{
  "n_head": 2,
  "activation": "gelu",
  "norm": "layernorm",
  "init": "normal",
  "init_std_up": 0.0218,
  "lr": 0.0051,
  "warmup_steps": 200,
  "doc_mask": true,
  "train_tokens": 101300000
}
Each number is 128 + 24 x the weight over its row's rms, rounded and kept within 0 to 255. Layers, rows and columns count from 0. Numbers have three digits each. The size before them is the row's rms in percent of the matrix's.

# v: layer 16 attention value, 128x128, rms 0.137, rows 7-63, columns 64-127
# o: layer 16 attention output (transposed), 128x128, rms 0.164, rows 7-63, columns 64-127
# q: layer 16 attention query, 128x128, rms 0.143, rows 64-106, columns 64-127
# k: layer 16 attention key, 128x128, rms 0.143, rows 64-106, columns 64-127
v7 094:113143164104131121103136099148141128156134142102125144163136092109138130120128141108149155154101143090114131134155088104131156114144086137126131113117139160146108139150132140168145105113104177
o7 075:123152112180145133119149164078109134147091131128152077089112149123120139132126112154113131111111111179138169162143161160132121114122151142092134116134131092141109094122109104113095151137108102
v8 091:134101112129138086118146101111097130110130123095103089138143155159103118109124094171132133145122085133132100111134115100139142154152113078118125163133158119122145130126126151127161157130088109
o8 084:116124121145150132148116168189159120145130138124154143158148100059144117141129152110132129113151168118104147164120165136132094145106146117118133086131120132131116113111118131146146099135132143
v9 105:072089141170144127157122131156121146123114102105123121124076117124160152133095131096144155125154124174135132125154137139094123150131141100150089138153087161148158127137161120132166121155127082
o9 091:169182115074107137085136093126155126102153131123126129126165123167083115113169107140125105143073124133103147130101135093173138107098077138121177107115154118129092123135079128125127157129130190
v10 095:151111148136139140136096067151144118134084179137115146132142131144134113146136122110114104135098128133150127136099163119094093140114143145143128172129115094113131143149099114095154127127129127
o10 082:122161101124135134125154158120131142128170071101119122112138122121152128137152085110156141101152142106135159148121148102142149114165135103125118121117090194107129123104150142123131097146126130
v11 094:113092131145146091121146090143108100111127134110152106166068134084148151169109133160121151131068164142139160127104099101117143097151139139091107137114127143077080149130107107143141151088103142
o11 089:139128126105090179108134139125183139109109110151113131118150104164130127072143125118121088120154059104107118119124143127178118133161132130143142103144135136161151099083121168137121105117133144
v12 103:098133081106113129122110106177151107106114119143084164161137150111117067114150124143116139149143132144115122130162168148125078091066098104166142098129152122112151129128083152093104123098132110
o12 096:130111141137173123147121149092102105131163122123155124118179125153112155165125111098162087127104121116170158175079082132119137126145154155112104136117113127131091149140166114130115136149134130
v13 111:139106112137119153138155119149144165135099085165131148112124118117158150174174159154111101126106141088201119135147094120097190078117153118142140136151134140125102133132141132122087135101121147
o13 099:140127127125113106097093164121113136140142169097135094167119129129116132053092099111129137174146125145061140116111121120169099151110137127131128132129097089112130106144142129148137110136109088
v14 101:163186112126143123145103103102115158101118112096131127160145111119129118167130180145114159107116129080119108115132086126105146149146095138120137123125114167110141121109088147113117143128130169
o14 091:092087136107116161110177148139129116161139103159129085124139142166142162122111075125142105145127155150119136143145160161135112095164139130154139095137133052118113144164176110158144136123155108
v15 093:098097134081146147139134070164100088146134079111109105115139133148118134133113154113157116163132118144136103121115133128139085132150121127139131130130118101115138134135102112134105152146106092
o15 081:151138122155136116133146171060154150095098157144097145109106123112135124126131097141117148087128142105103177192129111089111123155133101135084155141099154135146086115112145101144135126128127166
v16 098:170112075150149160157107141161132142122121149134152103128099142125142116112123129116146164100126113126125091152093144134180106122149146137137165127092100139132123135131116134168132110126117130
o16 089:058118165109120121142124155123127114131102148141107122171156141151168144142142136149137115164137131133111152112141116104116100118146159137124092152138142128104107135109150146116130165140149144
v17 095:155155089043136136149112114134132156091144154155093155090145157129154169073161095106137174143130109132132103116153133162151153105117102140122125131133137109113141109128153085090167108101114106
o17 078:125111174192130117106144145141122081179126138118157124145144112106130082172083122152144102125126143160094166148111106113100145147088137111141143135102117136123080130126105171145087134138169145
v18 092:156123100116088122125143108150136096170155118153145117122111135130140139150142126143107102153101128140106147141084094135128126165151109106137096134128149107132165199116144130123127098101098155
o18 088:119127105121139146134082142111137151060098137089135102115088116145088152127129094117144126111113122110141136103166169140142115107123129140096144146099141163121118043137129133133152103153105091
v19 101:140129151169147070101105120121097114150131143142131141133115109140162110141144116171135108099140128130131120138091165130149104083119107149092143118169104147111127086150138109167101083124122140
o19 100:118138113088157161159129146151137143177126140114134127121170134102100116125140164092132152148141141130106103138163088136127149153180125127196127130140134110121130155127094193098167165118152104
v20 087:123116143109150136111116125101148100118132159140135088113124086118178176157136088125163185155120150143127120123148111098116096116181162113097114145145130135092101070129165136114106117151174153
o20 084:127137145134091115148147119139127140139158123133140154118131115121097111083133151137129065120166093133124104101116160121157149125098095152153168121115133093170162136103078123110182171074095101
v21 095:160135101169175142093135138145109116137123116178117115149151108106095120150117157116103172137075108092157122126051114198137102142088132134116124145162128119113131143109125135123105166107083131
o21 088:121122134114110135106081105144146104142127130085121136109136162147179146114136085119155081106165160135135117147182138060096120114160140097144080152134106123121101123125130145143128132163176108
v22 105:149107086102114129111127145183163148135110125102069078114183116114158118138113119132075155132129136117135124114165152139093093167111091130106107133142126150122187141141155167093134147148114140
o22 101:112156140142149131131160097084109069127138103143160178159145139173113131117130141120170109138124109149158146166095142103153141110133110115155127114114147113161081133123138094178144105125144136
v23 097:118127131145083123129140147171146125139107183096123130135121111112102118107143132072101108140147137125093155079148150119160079128146051078149129132111105119143134077136128117141143145124163129
o23 088:113155116094164127160108099063134092131130067158126157126141120157133091142143129171155180119115151171167094162096128148127146114096167154119100111146161156133118130110121123091117101129118161
v24 102:131152165130131095099094101124143097120143162112131137092111082158161112142116130113177133108145129123115127131118127143105163100088099128123127097121134123122172136111108079151101150150096125
o24 090:113119125130145157187180143163128142123103135156104098164130136110138128136126113123097111111111082139112119144137115099174135095171166112127147146115110133103105150128124192143158110123138149
v25 094:128134133088124181117110126135163105144100159180129134174131155078135121144182108107088135116122089129130121097113118126123145141108104131154116131147133147118099126116135124113128112121133122
o25 094:173156119156139091168135123121074136137178101113165158099157114140163159104094142127168108137130152168151159126146127121116131133109145112128137112139125068166128115178123140128106153123147102
v26 089:169104122155173137122144162150117134106153125107131103137156124117119148114139153126086144150117142066160090149172177115104112095105106097161129156142104154093103152136140127143116133123171111
o26 081:094122146137076135110130083091135076162106111168093158145104138118127113110162137132136137118122103180069145114119090122160139141156134171134106145128139116124131094126112131107111101133097134
v27 107:105105092119127140115134114101134124153128144112176151172168115189142162130188083132139138164100142117161125077115133146115101151123147136124115121147095119095136130138149127112095138128108152
o27 103:124147168142139141109116139160122136116133113114110117115101134075133073140071119109130145097172136109100099158104123085142159134120096113140115119131143112131138108100109114125183126134130098
v28 103:096109191148131103123168093122129138090083124103130144104119121151095117125142119119102140157089166085135131130158164128135090110093147114149099109118172121118120128114156157093123140136115118
o28 096:130125081111118150117109135122117112163189101128136101173161149114150136137137152119134121116192111173122127162102091129157109175161120156103143117161072147139155154136131112129135080135114131
v29 106:125118103102194147120148112140142146123143148177130140100128096125142133117103149116080110134112141141169163126135077083117159126141103130156134167114172160154094117131150119119110183112128130
o29 094:160149151177035110104123107109115145146155116087149157149134137109117171137114135128131152141120114140111117111175147150133098146109170104103128102157085123099115108151119142116136076151131114
v30 090:150085169095160100130189100165138097107137139145126160117112117113126154155136093108128134139127169158131122140108158127138067109117119154150112160114104150182122117098107113120128140143109117
o30 086:114185094121097123096099126107143158132151112101117148112135162110151098110127144150121145114170089084131133116127086135139190115105154116127104121088117109106126168155130133144149136134158125
v31 106:087094145139129159122099094116179118117091084124135131134130132128093145155089171161153134141151133131174119123122144111122109121126127117125125168122129130104114124112187128092149120087132128
o31 101:146142145135124090135146162134102146135188160167148102140118104152184099118137112098133097094134135097068130124103107130151131112127092149120149086110157110135162137140094132127116122165108134
v32 096:134109120106119113102136086149117127149112112110127122094097135131162139146119141153135138117134137148121101112139114094145142100158114114111083125093178130190125159070153165153103109093091131
o32 090:162152118137143156165116166088162118077121122108099124138168111161094111147109104116133124099091153130122174134106142160122122167130147104110178091184128120094130095165083133139203112122143117
v33 094:132203093091126138141154139100102112147149116126119152153129078115116097158098108139126152098140143115144109130157100116158105106190160128110176125114126118162174137128144129099157124168130124
o33 087:144081129157157112122133120150115184118143114150151062116129154149116150100125179124143101155147135125120136111141164151121138136072102121132155132123135168119095120190137175163075141098121184
v34 102:121129093089161141132136109072137139153102122117135104168125118088122147124123136131129106131108119112117136164167109102148144146173126106155148159119136123169161125156118105125127115141099125
o34 097:141149135152121073126134125146149149120126150157155092090081116154108161124117128165142114119134134132101128088130135138141106103131144143092104094099177122120083063129101139110140131097120115
v35 095:087141147137138193118123146109113116125108137115164132183113172155122139134122118126125103091100145087142160120145168092141104126136166111170132145091136148120159174104145115124142140080112093
o35 079:143146094128098099169108105152123163146149150157094112111124095110143117092136122139145130167144117149134093088116085107151122123085125152067098126135140120140156070128075167148127080155124123
v36 106:097169157154135135141104164154141098117123067108138122134113119150131146143141140124115088132117131157100126141126123178164091093138127106104140140138098125174135153114072136115137114140090196
o36 098:158093125144132130117128109105158128121141160114117149081113092113115092129144115160133175140118118137145115108133170074128154155118130166126122130106166134088120113122135093146135163094174092
v37 096:164111129152136122113134103131165154149095122120086097108133126109148084134143138091107136152136130100167162164096136122131081142111139140125102139148092111178196067158123127116068149093155139
o37 097:113160139124129152112091108136128109155141111149146151141170172148117140099126085104136125087151146183080096109151144164154139095144107128136131133107154149081099152119137123178155119135132101
v38 090:133172161121162178123121114119075109155099112113112155104113145138150102163120158131139082111130113154166146127143171102108185118114151150138123181130155116088131101133087135122152143122142136
o38 076:120091132144094093151171165139187136098152127149134119133113112129158161093126113123098120159146126115086129154133088131132080144153124136110157073109136161136120143128158119147123123135075139
v39 094:132170208161149140134121117114167129106142109105118143187155117137146124111113128128136140083125129116138125119152153119144088089204158088101116131125141118132153090157143135150142150105160136
o39 091:130124093120092141098138159101096128175128146155134123062106134127119132092174148122140148139132120178124123116126138147104131161095116177128169107136115151114076128096115096117122112128087113
v40 098:161130143141144133156097106196133099149120109093130111158135123087090116149135123128090126098134104120135165126134163074121116154097136139107149096098128123179126104114124146110099166129087099
o40 098:100128108106152146100143100061117143121119104161120137127140151154176162099121095109144143157135133126147116129095078168136117115175119137123073160159155152050123122140129134116144113159151133
v41 102:137077114146117097118125125155118100136131119120113133107101105157151143159152109125112157125142139082167155106147131101148166169116114159093160154129174147115114167158121177131123109123158174
o41 085:101162153100146145144138151114129116144122122097161109152160186139092130137080144131154113147130123190139121155105146133137113112163112132152106076131084096165137104102140080148105100116097106
v42 096:167109112125100118163137168119122085125132127146150091132118169110142143144096133148166129117144091170099125112148136069127139115072099110088134142124085151096096150105133105120133143111158164
o42 089:093121129150135111091148096156116150115133101098095163098130096164095091146109115135098144138112172110140125111137084138088133112184115137163113072137136101154138138145111093127115127122095144
v43 102:143162147150092132112127107137107132163110151137096155140133164186146091160088096099149129082094126157128084122169128172133106138157136120086134084148130101113132124123150127102142109095107119
o43 095:113081111099160105158142130124172118094157112111182098095082087141132173144156136139141129139137151094140160166120150119112133134116101139152176147090146163114157136138139180148134138129111145
v44 095:111110111134110109110084120109071167104129133138137114119146117140130121066170143136056139083137092117128128112134151124130130104090098108151126117165130114156182091143113131156125095120169113
o44 093:151118140105143136163138171159135098118119168139146131137150175086124116169137135107183098174105152161118101153130162136146153155145183157106125137131142142116111165081114117108130148135103120
v45 105:145106113129067126090164144167148108121150130112153136151170126139109131159133115124064119121122120174087121120137074132139139112160135167138149106117139119133137156128144140107146123131130148
o45 094:144134126122160155180085105074097126148071104120084159123125129113138131126123121124156160119124134099175117145108156136094098153077125109131098153152121136134146112107128108153121127158142101
v46 099:131117121156136149142131120148105157142084100104117152132119088170130130149100138157117150113145109125125128159085168125167144184139130201129103121113130109145121142153092115115111115161145124
o46 087:162142141108128121115128161107140107149121109117135104153148193074131136145138159117139114128103181148117133123146117118085097094115109061138164132150160161131108097138155191161159121100125128
v47 094:157150140099174122126136102123103151121121148096129111120126167119103113102079106113111108152137119102128130101117156134151106085147098112117176160160169129136128162157121117093121105175167120
o47 084:103116111144083129183136170139155132129146127206139105168124111155156149166167181138148145134089165141106136149153111109146141124135142146167101084096108093101118103144132163139133139088113162
v48 099:135169131119106123115119138145159101126173146149109096104104151102081098114128096102101125084137106095148152140133169139105141083087145124132163131159104131121119123131103121106155076147136156
o48 090:100113118149168106166122128161076139137111137136167106130179105102154134122144131148138094170104094127135090118143098126147125125150110169126087128089128126143152141118148125150102160114139120
v49 110:121161145142144153101098154118172154140132117154105098142168125101131130130117124120096119083123160136098132092110175161154188144092111183140133092141136148145102122196188070157151118118144104
o49 107:134119155117157088149177129144084107134106150089111146144138156138155124154123132142109165148134139141149136153167115133099084134144117076129129169128125107092137140084110177128089127164160177
v50 101:155146107161105119104090115104124081156120152143153094148143163126138084114113143142110104152125118133099159172099153142102151141133085095165099133152148116073169150112131120154143133126151178
o50 089:112116152098133131163132154141100139105121115156124176121132111100095147133146093096120107119128119135142109084160121109123085120140146150108141116091093119168101088097123138109101104125102092
v51 092:133102151125107150116111133106140133095153163132120095064112144095112091118084113143114157111114106077127133113162126110109080109120117187137132113142149138075160119124113141109141136129122108
o51 083:110155098140136101140135128170087141188100140161140132181118083104119155126170150094147065139112090113109144125150111146144163119109144131123148163084119118191151090119108119086088141119138116
v52 100:119112108138118112186074149166125096114115122120105121146131143120089149139148118101123094097142104087120141088169104154125131134125126150097174065122131105105090152130112127147129124120113102
o52 087:105139112103137127101144111111134099131113147120114112129125106105128134108090110132137140135066101145184095119062140119124093150101141119166089158146138126149161103088155089129085111141159149
v53 096:126095119141091146128151099130091153169126125115089139114137135098113118100114159125129107124058112093120067144097129135113171129139083122148102106080155157159076155127101164143126113103115121
o53 088:154141121119135130115095135122181100061082127140135108181144151124144172132157118123116120136174109116127188133110118128183077154151168129105143143141114115113144120134155150130096118181141150
v54 097:123108120152092111124111134073138169118150137130101125136138115112131120125137125131162141153099138204152100113135155084153095159126113150150140137145134138150102135133116156159130119067131058
o54 092:119154132105135114110112115147125094143119140124145140110134148158101150137120123135131155097185120091101153112134119163109172105128143155138127149113150149096133118116134051096109167182111169
v55 100:169134185111132148129131139150124109093120136121097170105112098127129137091096125102121105112095117121097112129103141113169160119114131096112161122117112118113150123068187127109137114137155139
o55 088:075113099203105152124139115086146153175124125110152112159110128108134160153144073132121145150141109137166128116142129140110107136125148165164098117143131146109109143162059101135162163156102107
v56 093:130077116160130131130146093164171186119137132136146123183145118134121112124156141114136110122087121128119115164138105127144108091119135140096106144133162118111102110125133122063141127136145128
o56 091:156166138086118094135111134097121077156116126130081141092087083111083148124110122144134128121133119122138142114115134136119116141125113148171135128110102129153140123103127141166138116103123115
v57 100:093118116097116201111131096148106131145149122168132094077165103104161132091119140113108147127134099104146127130113114187134110145127131114127166098095149161132169114126086133155099135109161107
o57 085:152125133135152076179106171083140154137125175114123141147108172147093146150120137137139105123126168138125139126143118117159158111079133142133100141133115108126075157156183115123140141111128130
v58 098:120114152102121119099147091096118156088143093169136112137110080115090130166132131150124151119094135112144146113121158160123122147147123122153110135085079100136125128152119106176131119101119124
o58 080:139116115171140138109130168145163124169113128096113117142141190166170089108118158089126159118194139154093113138133103113115150122135151133088143109168173169112128112105132126119125117136135148
v59 095:118170109154102119150127099123120128161142131113147135147142107114143157107129175114128162099129138152103128117125135134132141151141133126095113108161097082138136090122143136198177157118118132
o59 087:145088141114169136113135151091163146085123095108135107115102124175107131147141099172117124093099133144144146154119129143104146102135117124143136138151136147125090141153129138089131128092124116
v60 096:128108104122192127136119095150131123130116129162139114146109125131151100094151109104081121119110157139123116128142118093095158144101125136128182105113088140136123086109135104139127139119111117
o60 084:099136090119074102129122131103129118134134111089080118123161114156081144155080126145149118126144124102142145125093129131131086115150113107120065151153169083099114162121115137110143096099135142
v61 108:135099071128140107145092118151148128143108130143151161137138126121138125133143139144148153089101142134071191129131106135170143141134131106172142134138092121114129115088146095122132099158138111
o61 092:114138198131103129123167141107155164107147140117131133099107126158157130141098125138098097142136081103160077080120170109093110141159129151116096105120175121139121110139087153132128134086103176
v62 092:111158088132163135109135122148132151128109144154140143098134113076159098152093141090087172130091140138151132129072116107139120164124158161102142101069122122134133124124140154074160149148133102
o62 086:123108130110126131155110134070125140151161103111111126135134115216127192137110107148141065117144131128133153113147134131125128087103107093153093134165128120125126120141123149169108144084157128
v63 094:124146129129114125112133120152159098138158134170113120128132163115162158140110124154165162141116084116142158088125171118102167077170144113129128135191112126119143107183117125113154117055100134
o63 085:154145137108126111133132143135115132145123143104179087125169060149105100114126097106137074139105151130141110129153089160195112127130121152137154115062145094133168144100129116129123152143107103
q64 114:156134135145139144133191123105131177116114150125085123138124123141130122101116102178109162094148126149110107151118171155121148136131128148127060136114111119122162096127124106142111135090093144
k64 108:148083153120121150153149149136135143117111107146057102137087137132132101056122142133120148114162152107146114111136094154180129129139101132147103134122145104152121105131059123087120139118102144
q65 103:134105113132088096110110155128125144145120086123111104127121078081128153121135137127116118117137112166119115124133128117147162145131129103121201105159109166108148133136131119148073126116093103
k65 094:113104130105066116133123107145115106079137130145119130111171130119124145128135165101118109125090109092113201119104133125151106088143143121130157099165121089146144131105098137150109106126115145
q66 107:100123147156166129103082134145132118133120124151126108134146099151108121113125106130090126131149128083141119109085137097110143124101157119125116161095160110124146169125134118189090164159156156
k66 110:123154145158122106131100140173120192100136147141082112118114144147124142104124117146142135117143142142116110157068142115084102120139140148121118186074144092109159172115158127141103146103154139
q67 103:094154146125113105102130123141127146163155160110175125129105126163142132144152173125163093120080155105122126075115129149127120097137099098111108126108130123152150110142117122081112125142123151
k67 098:109090138151146123126128136108106146171147175137142132096109121122106125101124185143140109132081131134132127112177084142143092134152126122125159105094117126156136117124164110112128167114104129
q68 132:123134110144197109101173130106130146120162102123130104127143139165103149122079102111105111114146159114135119136134126126129134138093110090135138083159133142139081125072166114136136086171104186
k68 128:134124109165164140075153093111146115144197158132151119146162150174111147097093104140151098099133163090141115160106140141093128124092128113163117109103148122141108107094163135159111095135128166
q69 119:139124092115136126123143166156135158078105113106108129112132150101140113138126169120136135114104158130120133133143134146123196114167133135119137127082137149147167166124102116145112145152109132
k69 121:157101116153085119117156099096128121090134119094131117098146145095145138130149131133137124134148128096112143150170156147153176097129116135083148113099116108146194139093114112117126115098125124
q70 114:141101135128137120119107121148116160148153081099128145149128105132121146129107139075145106148134174099117123121115137148111158125124119115173085131146169148128140142124115139146150147107145108
k70 106:147133113141101114100088106146101129138165100131139121121144102158084126095102145087139129109133178125141136151120132133103165098104146150161135149138151134136156117114126157131147168105133132
q71 121:131073122131124128139134097133121117141117099140104094110158103110152128132126153097152157139112110103164091130127129128160115139139121149097176128158153111121153086104150041117123142124109139
k71 114:073121154154125095155174129139095105143145170126114105112178130129152136149130134101136132163132131081164099144104114126156142156169123127144107145147165101171128125102156098129134104153089160
q72 106:084135113139115166143136147094137149093117132141144114141157104110131095116164148096136154114111095110113118140121131126164145087138155152120154119138176125151164129118097160132150121139116140
k72 108:073112081138123138179143110136173124129127111144107118114150104137123116132145144141152153126132103145113126112082116105174120108160146148155130114141143108117165128130107170134196121131138128
q73 116:146105139137117120114153173102113113134158118155153120119142144179143097134195133184149110100114120110102145158120145150114116140147125142124093127132140137123175125163151071118170086088132133
k73 116:135112143153163109161125160112095141137134130118121142129110110162108120123154118152106105133086127163124158132092125169139107125130170141101096116121131215158128147153157105109127087112100159
q74 105:077179123125125136130096123148121161109118110087151088162130136146121192093138099139147127162095104147104100122104143112122138144127140128183123144133090081175129104146132124120126147100136118
k74 109:128159099160103146122104120154155149170115164148124088161129110134124110101128116149133193130110123115116128104135126140152136113151163094152118122166127123161144172120164132137121149126163131
q75 118:118123103134099157153113149051121129153110113122113136152118141142114119150118120148102140143188081111166119145124132120170146147132136156109088122116132103137147160129118097130167118139120112
k75 117:152087110137119130125124103108165133153079139126122149138096149148143143134121126173091149127128075122159099159141107135116152133145135163098097105107127111127088141119110072138136153132127116
q76 120:133121148136102150103144148149060104110120091086116168113136125097165167142144135109136126120089100136131149151116093133110112141145171178104118112125117117176120149132139069106099183149126106
k76 113:094134121139118158107131112138093112148113123152105117118137125100201130149121136113131180131148125124137123147144106117105156112138115142087081130162100109166136150167139103085100114160122101
q77 112:120139160125102091120150170147107104132068150130177152091145111137152094082124130108116141129139117145123105114156151156138079132103141154142124106151128182102133082085098113139079146110099154
k77 105:106112171119173109083148142131107120128076116159122139146154116095138122113150130114108125124144128163132083086121150083130118097127131179124140116117138159128146096101114115127095125139127175
q78 118:150137112106128142162204119144125123175164151143143134142127098131140147118103159164132148106145112126116147112096085144130143108096150118137112107087095113070129134159130152184171118132105144
k78 105:191148089126157167148162140131086162140133132126099132114148124113077158094095121141146132098147123141151141141096115148161088114089145132092156100134088081103122136155122147160130108098099131
q79 108:174138141118159146158161128146113149134168155153101108145183122162093087104139083170128090097175148093126146132083106142116144093094137115119092107148149134139137135158145125128129129119089159
k79 099:187107112138169116172148145142114131103174127109141140148155146164107121123155100123088104136155160174146160123130086149103098149105112097119086109142125135125168118143114108148131118112141170
q80 098:078145133126103134127155186107133155143147103183098114126129105160140126127133135107157167085132148124142181130153155157121166161124126108133158155117177154110140117158140136109095145122134106
k80 099:133126168158144105116155130119184130139100086156125181123106145184145162111152102149135136116104154113112157122141150122146117136134138152132176062166160134119177107128123163133133135139112128
q81 107:108149155092099121146118125076127148130119117144155108144147135154116077152089141146122159121134169155132141152114095143176114134120113096165134124157117095093136152130135139132111141100120152
k81 100:126153125065110156159144119097140142132091112126175151157136143115142136099116122132131140128120179165155138114117126153151134104107104120156118161184123095110098140108164116137129148156118142
q82 105:108117148130126124146114119154133137125103139106129121135137114091128135165125105118131134149131128123127144196172152097121139100128082112158139109158124145151127200098125127122108143124136127
k82 110:075128153134104095136133129117126106130147125075161136152130119112178154131138105105110106136113136105098160151150112161111080125152132150133152142092119132115157150132129130118187165143164157
q83 108:127139133123109117120115123125109159135175114146148183094113155124124172111098096134107146127111131086091145104110105138135115101121133096125122125121135131109149140133192141151141161120217104
k83 108:145168132117134081087099148124094145130139121105145160115134121155162176131112074118112152134106134119142138088080135126170143126094169167137127139082110067133095159146103142134144151115189112
q84 109:106187132164093115096130142174140114139157092104163159111114133097145120113137116175160113088111185125128148129119106150099161118147110118149129133134159095126115122131146142144141111123111145
k84 108:160132139148121144098127102139078138089116112128127177076126129107117120105119091154174155076112138133123109089136123127093150153136121143119130136176106115149136097145113093090151140129137117
q85 119:160135141116160165138096121150150152151143117151137147105149104120139105139153132141131103135149078131135156118115091152115134112136144129168135159185143121135149145129146195108154139136130143
k85 112:135145150106126147152100094152150143123168115112169126099117105120116124129157139133151082118134117156118099090155075125092086127099140155157103167176131124109107104124144163098139150128150136
q86 108:139110129130132137152130154116116147103143081172144148125098136172119149067135088110104146081108163095127138115099142139113115111142108161150139127128177148168126149154129134152155150114119109
k86 109:170129131135122123147148143150157130116135116156079096159134103161174133118108063092156119118112127126161114112082142111131146128119148145135135128122154122152150119126137131127167113138097127
q87 112:119110128143132121115121120199112123119161147105138096123112097119115129117146123126134129076122093128164111166134106136159100125165144126110087075152110122087136135151132101136109125098142148
k87 118:126136095163139157087128132172134124115121154091116141137090068103103172103129128103097130149142088128162074145160131158112136140154154108094152101148126156106147147133140132155153120159141153
q88 104:152146131113122127123116111128169161113101152143125169138116105134110132136111117202155148080088118109126147121122122176098122142136107104140149116154158124161105116147145155090125126138140146
k88 103:177113123125150101089156161151150140163132148129127106105120101178103134147117087163116107149129094146160161097187138131105080151114099067135123113105132124171126105112111104132147130113133115
q89 120:106150158155138103121132135127136125160133094170149156143133098140154121129152103151145130102138135178112155089114150127110103087137130174144086162111143177173152091108091131069105132116118155
k89 115:098164107138115121139132119112108152141122107126148142103158097150073108105162085121148099064129134178135139076125145130122132143111102163136121156109107176128144077094107137083106119081122137
q90 118:136132160111102100113156105125145120174078131128099130135073147130148153097161107081158169135118103141146062138121122098135129139113139099118191150104120153127119147081102125144097163128126100
k90 114:143150109089091100108151113126141096153125128128137158108070124126163133134136134114077185123133101125144142126109136131137145155130113170181152128108129135139141141110119146120152147162157158
q91 117:129163153131135095090143147153142124105127075109125145102089134125150110099141152133145121084125105176136148127131121139162160121108140197118108119115163126113110119092138136142067106142141115
k91 114:137112106138154153058141117136135125111145077155125105101159132116111155136136145114127122141136090141125140116155165175171107150081126145165151091113124111152122142132100108125124087176150152
q92 119:082127172101119160145134119109154123163129131122085150145098151152145121153115162110094141101147101156145137121164108129129130079139136104149127096139114113104135154132076126106145132137138122
k92 112:140144162172110162135159116119127110167106134104085158102077130107116113136133120091133162131133140194174163143136124106119071129062103153134138111125082125091132152094125104133140120124142116
q93 116:137159130133134167079152109147094139093117138130138147113090113100137118093108118150129192137140120132131083124108139121133131140161092145136116104123155089128081083113097102126149150096115120
k93 117:138128119146090170112119145167129123115129134106095108134070086102130088109129088137126146125127141109129100128107142094147140132154096112099142129126172092155119107139084091123125111156102116
q94 120:151151136126157162205147136105149141075129109163122131134098124117135121120160131159137131100157129169124161093100125122162150111110113153090151143131130131138155119159119108172071070122122155
k94 104:118150130112120140178117118080159135053114101159137136096114095132143092091132138119094109087129142141118148110144106144124157155121138134150140097107174134105091108127104152155139103154108121
q95 112:130120142145117116118128121134116129171174107098110101125135137169134149141150146099102152133135157112112118175150145116138150138178134118137137114146132123150120103152143171105115127129141137
k95 107:127089087145103144099132163143139124165146066092145161127121116182122133114115148124120146135102135147126104143135128119101116139171101109170131114179118128139119147113140119119106139103130150
q96 112:119132138115142158165147139133134159169127103158157136173165137087142104131095132140123110100145127149095159136129152129126115150109152120126123102142142088148095115121067116121119082094087087
k96 112:109133134143115122140130156119102095179099104130173127135132138093120151120103104149082105173132154169095136119112139135083047134101131102121161110145149124139120116110077126126158129122126109
q97 097:108107141118137160150128136137142139105168130156128140134135122131148138102091142116138153152117154105104076165130138150103099118146141113118120118149080138090104112134147148138125138105073148
k97 096:140074127134151100121159131142116145109120105109121149170140116099138104105119124138152111127142135095060099151114125133109090187140169129120107154157099137081115142132133170100100109142112152
q98 103:126117081099126130111125177138109143138138143168140139147141110128115104112192137118147134132088157110137150140109069151167124129149118139084120115100109146117176139102161112101074111139132113
k98 100:147110110144140128098145129115101170155107116108145105112116116155157134148155134138164112163115112080172113147127107102140161110157165130123135083127146125108143104142144124125149121176153147
q99 099:116117118153155133137106092135117188105071143127120132108104093123142106172131127124128195109132137152134130163107077124133106132153103092120129142097148110093102152143152128109160157163123117
k99 100:115116094111142157149098137120162161115086125133105110120117108107115127146092084097127129137107136166163134149139097149094118096107129096111134163127154120102111138113118121124124122146092116
q100 117:085139128140106122105094140117150170156142175142153126113147164096109171152126100144126130126157131130144152072136125110160151102162090125130120117155117098116134123168107163114116110126148105
k100 113:116102142108134147132100151079122149148106143085126075073116149100111152153109132151096106097096112171122104084136112107142142114118124167149168133143120096143117098131116133144128102111144086
q101 126:155121135133075115115097106149160174093159145109101124123104089129135126152106128141105140137076108125104162152140124121156171133102145117076144128129126101124150151199138171134183142125136106
k101 112:191118123111111134128139146143135112108109129119098137116102103112101148171129132161112127125077178119120136161145134135147169181141111106100127161119142116123099109162129134133192118093123131
q102 118:156171109099113115130103138160146118116159124125109141079112083139115151148112141130133143136089065116137143134147113084106141162125129114137151115092103117164115130124137143160151110122156115
k102 115:145149123116109106136118162142173093115169141146110163118096122161090124151129115167133139148066100163098126140120126107147141139082123120100183131081113130141103143096162155112144094149166129
q103 114:106158153095105138121106111122155141146144144105113115128138136099135116166143096120120148145152164123131151104106106112138121097109132143129107155137136119112162154169131162136154127106170114
k103 104:130135133089106128134092119123139140158123135101122087137162149131085118154145152128108144164130127181165108128137117174100124117122147141187101133111106137086137112161098114150142112128143070
q104 141:154123107094123113161125149084145097087074158107121084119143120161103108126147084164102116106109080134178146135139137178115097126133132177128129119117096143162104088082161108136107112142108143
k104 136:152121142119138150132144127099171103113080146140108084143117131146133150102166133176140092092161109134142166126102124131098127138162125111156119122138142133160125087106161129122118137134079165
q105 124:123117129122121131098109135124116120122096165148115134124102130167133132124155140108160116125092114099142117104183147143138119170098149130092143175092149146113114157101121066139136155101160161
k105 119:124129095126108130110156127125111158109087154178144124131117127144152128126098130159133144158144097110092159088103123104141151128124155111116151164081148158109143169154172101125079156135143141
q106 112:114124135149147121195126108082175120156159156121119109120137149141144131146110134164123135075098130115144166151091140086161174118124144141155128135109132109157165147106121132124098114102150114
k106 114:102157138124134101159137138081146112147167137092139135101115120173124101142117126153114152136139164132154114138125154188166138124085127141158153144089158105137157134099140078124159168120131118